Part of a small language model's weights.
Training: a variant of Adam for these matrices, 485M tokens, 7657 steps.
Each number is 128 + 24 x the weight over its row's rms, rounded and kept within 0 to 255. Layers, rows and columns count from 0. Numbers have three digits each. The size before them is the row's rms in percent of the matrix's.

# layer 10 attention output (transposed), 448x448, rms 0.0175, rows 358-383, columns 112-223
094:126132129128128142138113142160130138141133161110131146117128129132141109140107121027124126138124105151143133116139114127112140135136129121116133128083138145147128095136134130125127131110125100140119132103133129113121130133126131133129113139105121109144122129126125147205113108133128125118128125129116117119114118126133136135115133118126
090:119174131120119080149085165107138136116142123145094143147096134132134098107156156111121117122138133147162134158127135125095129100099085122088160087175131096120124064149120163143114151156137152114107131134108122141145112133157171140126102139159139163139156152134138149191157171129136130145127130126132139151098186135077185119116144157108
095:148100141125134110133114125127126121144133118159117124122122131128108145125150133182095113130135144138123134143120134142119122113133146120121094132124147122129136143127114133131101139130124125119114124128123135129116133138135158115105110128130125124140092113144135113040113123128114162112127152107141117149183128129122133141143106098132
092:128145110127157122122109152117116154115152072111101107152129109118132149127125158173102150105143129106148160124112112133104120104150140149116135118160100122108133105125131154148073129108112132116126144135107141122128140133135130188151100145140127117152157164154147100103159126129144120134153164146119126121065184143117149100145131176121
097:179121145094101101153188117133116126112141097146082161056128147158116158096134118145089102136157104177093126108155145133157120133119147145190109142102138122112084149050110121108122119107135102130158155081108069157149136165133107136118136122135089151139140102118172147162132117097153105089082096130116092159125109125124136139128134137132
101:130111106111123133114152153113121138112161126181162111118147095150130168127139141109132128122131121119141116142160121149117107116156111182120142125115150099122098066131132130145116146066116158097110148138139117132129126118147136152127130103191113112089152148090106109130161128142127119114143106166144129102111136111085134106113117164123
086:132122118119101134128101157125122135135132133111159163149133146156175100163160111090126121126136106103118165126126104126124153100116114160087112113134145096133136082149155126143110142138119145123121174148108148114111108140141117169112162110127153133145131103141100106194132140136144106141136177128139096138119137144086119152151147137092
099:138113115147142144143131145121120171200141098107143091153077134106156121145149128156126136119105107110118102137096131141106140116183136103131145120080129162135127177149143160125136165126111103191122121131132101102126163150135153153125112149124112133131110124124118153073155140111126170133136145116138122134167180131113187133126106082106
100:149145152144116135117122152119115114141153136179121161112151115135147131127137140190120127151124124142116148133144120147101113139107111181147129133133121110131126123127147096112125166135141100132140143110139145130122119116128115119120110125114149107134107089124121109046107129120139134129114114121165143135131115157110152147094115145142
090:113116133140103109108131155130140108120105127156130130135142134136135106122166101046127131130132152132153109140144134113114105167137121113106121168144145121133142135118124116140096147126110110161100100118124125146098128116122119085109120103133136131076144117133128136214148116115131152152140126122124127101121138142114152157139126119112
101:161143093127122141140133118099130102151100072127093107130135129175113147104117138162108133098135122135171158134080141138150127122102156155121132131128122125137167135135135140105144101114122133113153126154142114119167161131116117091111104139141151136140105151097126103099115103135133146180104138104105104184124084132144073091146119122124
095:139112140153129159125095108172115094168142140132105135130137132136155135137101080122124121103118146124168129088126106111131118147113134108138121168105134142138129146129120146116098146120105140142139140098137104099153147115141118096120131150121135171115158154148185166152133148094139177123157144126119139108137098115119134161141143117115
092:111121114124144132136122123127127133136140103095134115129118142125134127120126116024121149117146108129119138149127133119108164116122121127108124111122129106137140090116129126125115115117127122138110121136120135114121124151143129147122130132109105129115124125132135137231124126134109135116147151126118150133127138110130123133102138151132
104:128144139126139092119117124100110157099125081138155125133095112171126173131134099142121121137129105140127125125116132127133148157133135090170096103111114117092112127068095127077106132148113124088096146155102128185141138166123117135109144159138156096112107117097142161144080137127160120128089148109126116151099111124130146135116160141148
102:152142093137115131123119111105151094128152144130129127137150125167110126133084118096141100141098091157138121151142144135159157134107151162149140126173111098129108106111123084123135140105122131114105113134131115131136101089130152098123146141163135114118106105101134094193139148115149138147081139127120113131139125109135131144108133118138
095:116131143116149118139115127149148135109124141154128122133150116133119121140150134028129129138129088085142127131127140123125119097140155121127127144123148128146143060113114131111132122120118128133144107149132137116118142127117136099115120124130119116153127126131123063193154115120133136131135089118134125118115111132139154129145129114120
103:144134103122123121126130103148144117117133102119097130135121131099101131119107127206096107135129164144116158120112143138131123139130125106127130101110113139137143133092128128120124143125130124136161110147121106150122102132122139120124120114121114129124126135089116138029119101109122114125122107131106114131131112136139091115134119132125
094:100108124133090147157103127168077128202112151110118159068104146143102111159090147092105109139108139175127145179110138130163144164095114149114125086075140145131121142099107103110145146144133114135125085090135093064174111158098102103118115153107115138100122145092123126088128109134117148123100134076117141152174083140115129134131100109097
099:145107127139152105129125114052120151147102100107114101121135157128119138129128117207144102146112140155117120132127121124143111125153178154124160118134115135147112136131113114110116101145147129115127077104141099161105108123154094166168091103156106111169112101137126118111106131106113137133178141138103163145145121113118117145158112136123
097:088122140110136162134078167132099134133157147141139170147106168116155090103160133106160150134156166111122154111163154127183103115099102094103118121112144131109160099167129132111164166090120145130137114164143136118106125100126151156128143119104144127104115116153106143157119130132106122125113146136138167145143101161103104153147149142102
091:100097203124164132125132095176114115153111160115127159132133117178137157082154116147128108090098123131105183124117131147171123148095147112124120091089143143109114162126110106095118129150112115135127152124151162152142155165166131149109161101152103090135070131097111178143119139136144142118121165124108140122141126097104129151145162076151
094:145101175126098083109149117131120157112085094130134141127080131151130148139167137091129127105131117098121121130101142110137103136135122116166109129100121164111127206102128159117124103135112115149137150130142091107144132139162122138165141168106127132134119143141133170193145115123109104170138149104138109113108151136109171127107163088143
102:128126133098162121116123103119097108090111150125117172100132106135113136147152157107130137159128103122135173127138146127134124096091174136140145153118091139109119115117116113122142140119159062139128145138151135124150142103153111119166117128156117094122073135135143091176109134119145090100133130117102130117104067107114138133110136139150
096:112120120139142120124131123125134109149137133108121094122137125127135131122136112056119144131103112116123146109140099122109119158146120112112114145097136130163133118112132116114097140095111120130123137114137145112109109128139134170129128109111133099120114123123132143202124133135139134118133141123130113115107148134149137121115134130134
110:128119133130134133123117133126144124125121134126131117115117130141139113135130129043130121121127109140128134122133118127130114128108127131132125119108137135129121103125129132131133124123126131132115131120131131134125127129141126152144128136122120120129125122135132128240123127131131136115140135136122134108111125134125152133109142114117
101:128134121124142118110180112118113129063132118116127187137156101095108146108141119109138122115133133090122137159132101138123110084110148096088135162176108110130176117142147163173179153101106101109090116160119177100142118104140098165114112057120116150151156129118124082144126126147111103096143089120139114100112162118129099091151123170115
# layer 10 attention value, 448x448, rms 0.0175, rows 359-383, columns 112-223
092:088147115166132100134100112128116092147098143135123123140130145149124115140127114124120140160063149090126152138125109163135083119117103084102145142141106124117162130134167105162125186115133121102147116091131143137165092058171130134101116153126117153117115112114144146197152104116161124144146153137125124177156117125143135127129098081120
088:118162081158113120143110121126110131124088165140125128102138095122128149096125127123134138119120136121110123119117173141118201110126124112174082153137143149112102115118125159118132126107094177137096122143122165078125116093093160120119127114139084138133096109162147127133101152123110170109129142103153149141130102105136138125144128114180
088:118141132100133090129137146103137119053115111082138125140118102126107158166151108145121136122103113105145152130109114134133131173114141147133157139143115164113127133108127145116070084137134157143161159121138170130125090127151135116122095171122111181082086131122125124153127101140122119157145159138115119108113153169145106132121106136140
098:126126114105149134175157135126149089113088116154103144099162152126111114117137134123121134143170094147137124104125110124133141075128132145127137148114150093112154112142135100136120157118143076096078126107097126139152157086128096143131097140189115138136150139134130135118119078063161123088130124121041097146121078090130139123115084137130
103:108126138121087093160119143128143117152150091129116115089102092113125094141125125129146146104089162125160136139142122124149077116128105118138155126128141129148117124126144149148124167148148123106129133104149143136124131118126119125136179126130130140091189131111129125137128095137147172139131115205131134129113125129121104122106128120169
096:150126121118096070131157111132132145138096130105111144092124134094138114148145089130124201113142134134110143160125148108154110140142111154126090107137131133110119136144141105117157140137137125124104153105131150093138123149124143129131134168137161143146108050120142139164074126158165098135108134135126109114120112095147117151087143081115
096:131119110134044146129147120131137143118136151150150132109122142095085150101124139169126118084174100109094066110128130153130144151156124114134124121129151139097117130133137128147164142109095151164092155103111153129095131161149153131129110182118136178137073147088160127129109139094160163163154146129129145119130164147150157184132109124144
102:115148111129133141139117128132134102157150139133130144138146075174120091107113140101175152141119128105129114105134120156085138133117136143145119169147125115117120134122104140158111113127120123117125129143122122121143112097110191135123115100164122115142105116168138124160137122127122122057103106147182155135134086106107114107116182143158
089:137119091140109150113087108139131154116110124109140165102142121117173124124154166130111131124118154136118102112126113137109114057142160088129103126132127154140134136125125157126121162112114085158101148114134134106134154146102108165095165107137143086160139170141085137144158142122133127105090109107098108132132132132075119141163133140092
098:142165120117126137095100118119084140103129143132149112196101133089122113091119119132123142150122144131119138110147138081128084146138114124129173131109143161133123134150146131168137119137145184101154117161132118121153149117148129101106116094093121152108107154082171129077129155112131101151096146064108129145114145139135104133121133152139
093:158115139116139143121126172131137131122116137094140140131134089144114155160103149137153100109083132112174096062116151139136115127143130125114105126094134135120133126139111134154112123127122112149112165101128156129128165138119099132106115137147162125186124172109178131149152143122127129112136099142115106098130146128060118116157103148160
089:135111113128099140124124088090127141138170169146126124109096142108127142149127140149098136063109149134107145183134136139095110097137120193114114117127181116124136124116163100103138114124129108138137132123116131122127151148151142122115113168115142126152155119110115127153096094108118099130147166081079120138119147090145115137103090119144
101:146152107107131132121161156152144137131099154132124126116124149125152116119146081128130158142148113120126120136100143102102187102116130134131122126145141127105164141136132156105129135142127063100118141094108112114154140134140139116099119154145096127135089101161120132134094078148165091105108156159109140101125134111105145118142129110115
103:149137108172130117095160096142153114142104117124139150122127149130081121136130107143135101153116135130111131126137187144128111109127131139129149167104129126138156133114123117199146141171181131101107126129114134135167109171127154125117141092128135103148136104143177135110143133161098161093117123178119131128109132127095126133121088123162
100:127133127147137108104116116126148125075139136107134137109130143070148150112128117076100115122136104141122120125142153120117093142141156159106110123104131162132123121125111108100102165188118152099157143147098098183118163118137157137113166113132146131146161151091126101142157124126154133136120110063124150094116111130108134141118110089051
089:128200111147174162137144153107156126108144153145098124125155088150107141098102104103149151127120133126141165099118110155128163145140091160150124150138152147117163109116117126125145114103115139133164119146126131115134086099113119143141134098121132125103092168117111100070104121098131135084124130164106117107132101120139109128166107125119
092:106139079180074104116156123136131113154123139140104104139144127116119133155103116114143162110133122114145112170118111140140182133115100087117076102091116097106152133162083120174134130146138140146128122132146110100156113111111103068129139149136136118145122188121147119075101118107107171123106127149085097122142131111151145113133124101130
095:125111083138137132094138135111126117136098132132086095164125115094106122136105140130135127163168151133099158172134141210187163137111117144107153115147125161126098129115138092144091134128154164103118130107150130120141125137099123123146127146119104089125163129144122134132128117145124154136133137114111155133124157147152128091134118090117
098:111122166129158117136119143112178161199108124138125129132135161128144170117151125135130165091132148104133115125129155132120110108114112109132107107141135116119151140130128142107143171133117150138130125098139140093113161077121116148125144152132139130133141090125128121147096111125132159093130141146136096106129090123106153125121150108099
105:132128133125147085149169097160167119152112144171140137140094123118134136096171100149140146119147093114156087088119105107090199127111130143114167106130148126132127132132122155139155161103129122123111141113165124124101146129128160142137132161127106134098183115126144125134130152117158152113180150134110144132150121124128186159108138127135
092:142110115131143112118182087132150116126136163078151117154139141071101144123139124133148133156123126132140117088144072149095127131132135112163111111116157096154114126147109178140125115127138107120087112114136117125123158116138137116155083149117155124130197127124128114162121159097127125181091161124151114155122154148186174155130121110151
099:137110118138168120145161115137174076123085131125135138128138134126110128145135143122112127131158066135145137165123128146105132171119155146089128115121137134142152127137106074098107141152145140128138149139110126143120132164128165120153121158163095120141155093133104127152117127101140158118129136071115135113141151140122134130132084125166
093:153129097107102124142108111126189133128149149112124160108125103141103143149126132103104136043068135124106138125110114119128096104150107166129124122124125131117119133124125158141056042108141094136139166120113128144106163170172116123114130149089126124102114124096124140142151116167150113109101135134133109114117159128122132114102126109112
101:141097137160103147126157116134173116147117130120123144133117134086111093180149130165123111087103102157116130122152132116114074147106166162101075111112129119152131123150122117147147110124102107122107126099118140183122133125147138135150123179128159144138182100114138117146120122140136096140185109110129104141126171161106139129104053124092
105:124109151051202147117130139119103119048120097145123176114120134105126166140143147112132097135147136099114126181131162095139090135139136147147118116131154130140155133123133112074121179128128111112129136138140141140093133145153135131112158112105164146136163166132121118154164128147092126114115149076159102095134138087083091107089095140121
# layer 10 attention query, 448x448, rms 0.0211, rows 384-387, columns 112-223
070:107153129152143161133124139123089138124102120102143100137141070111119125128138090162095132129088153125152099115111079120122186147115120111069140106126161133115074141141116124136073105170179131143150170070158144127180128131137114120120139111137120142112088111125133130125104116144140133144128086121142129126159127151159137128122115119125
065:130105133114107099125141113140103126118142145111120101137140087127118117175084116119139122124129131151115161126137149117150131123122129118152127164148133123145123122113090162116126116098141111089112130125170093118072136125162095122100131128118114143119149150149129108109079102135124191159122096156113115087104133106122136098120120082123
071:148129092159121120188116128167095123136151170137112128170105116138147123131097131115152112134110122109122154097096175137150100093140121152189119138130135131129124121099135168104150101095127138102144130124162084104124143144108152134116101117115156097123176138130083101112095161148134163168149107148142121104114129117127098115146143103126
079:140181094120097139092131122162119112133126118119129144121126126174093140134084109109145140165152111111132113100134155123105120108118082130159100152134119103155155128126140149128148118086116160124115133107174103106119131103154133114110103116126110104138138109100113089114110114135108152146144110145109122103116148129119131080112112119136
# layer 10 attention key, 448x448, rms 0.0199, rows 384-386, columns 112-223
083:152174122135138130227140105159158182157145145166100147104131131154128116137111139146184089133142109155136132149133191130137060130134129175158141141126130126093166120124160151111126135121122116120135107130136129109161119131112153139141139193110142114160138146129131130145107141130121153155134148135131044135140114112127102126145130119140
076:166146105090143116139139143103151090130116113102137125161108138100151128129088165127138124127127141145115143083161078128121158140134125104132115113122111119156138115160105122191129120120125144114098141116053108109136155144162121102102109050140139127149137118158141128143132072142108096117123132141111185164105145069125176086132124131154
078:119113157109129118085162160105130147103164099130134157127149095074130133137124150111069131114126117118170131116182104138100145124117152147092097124145125153165150109135084103129133131117108107122128168130121140151109162114134119129149110062137138154093107122147110133128185102140126101151116106103143148149120145154121158136116119139179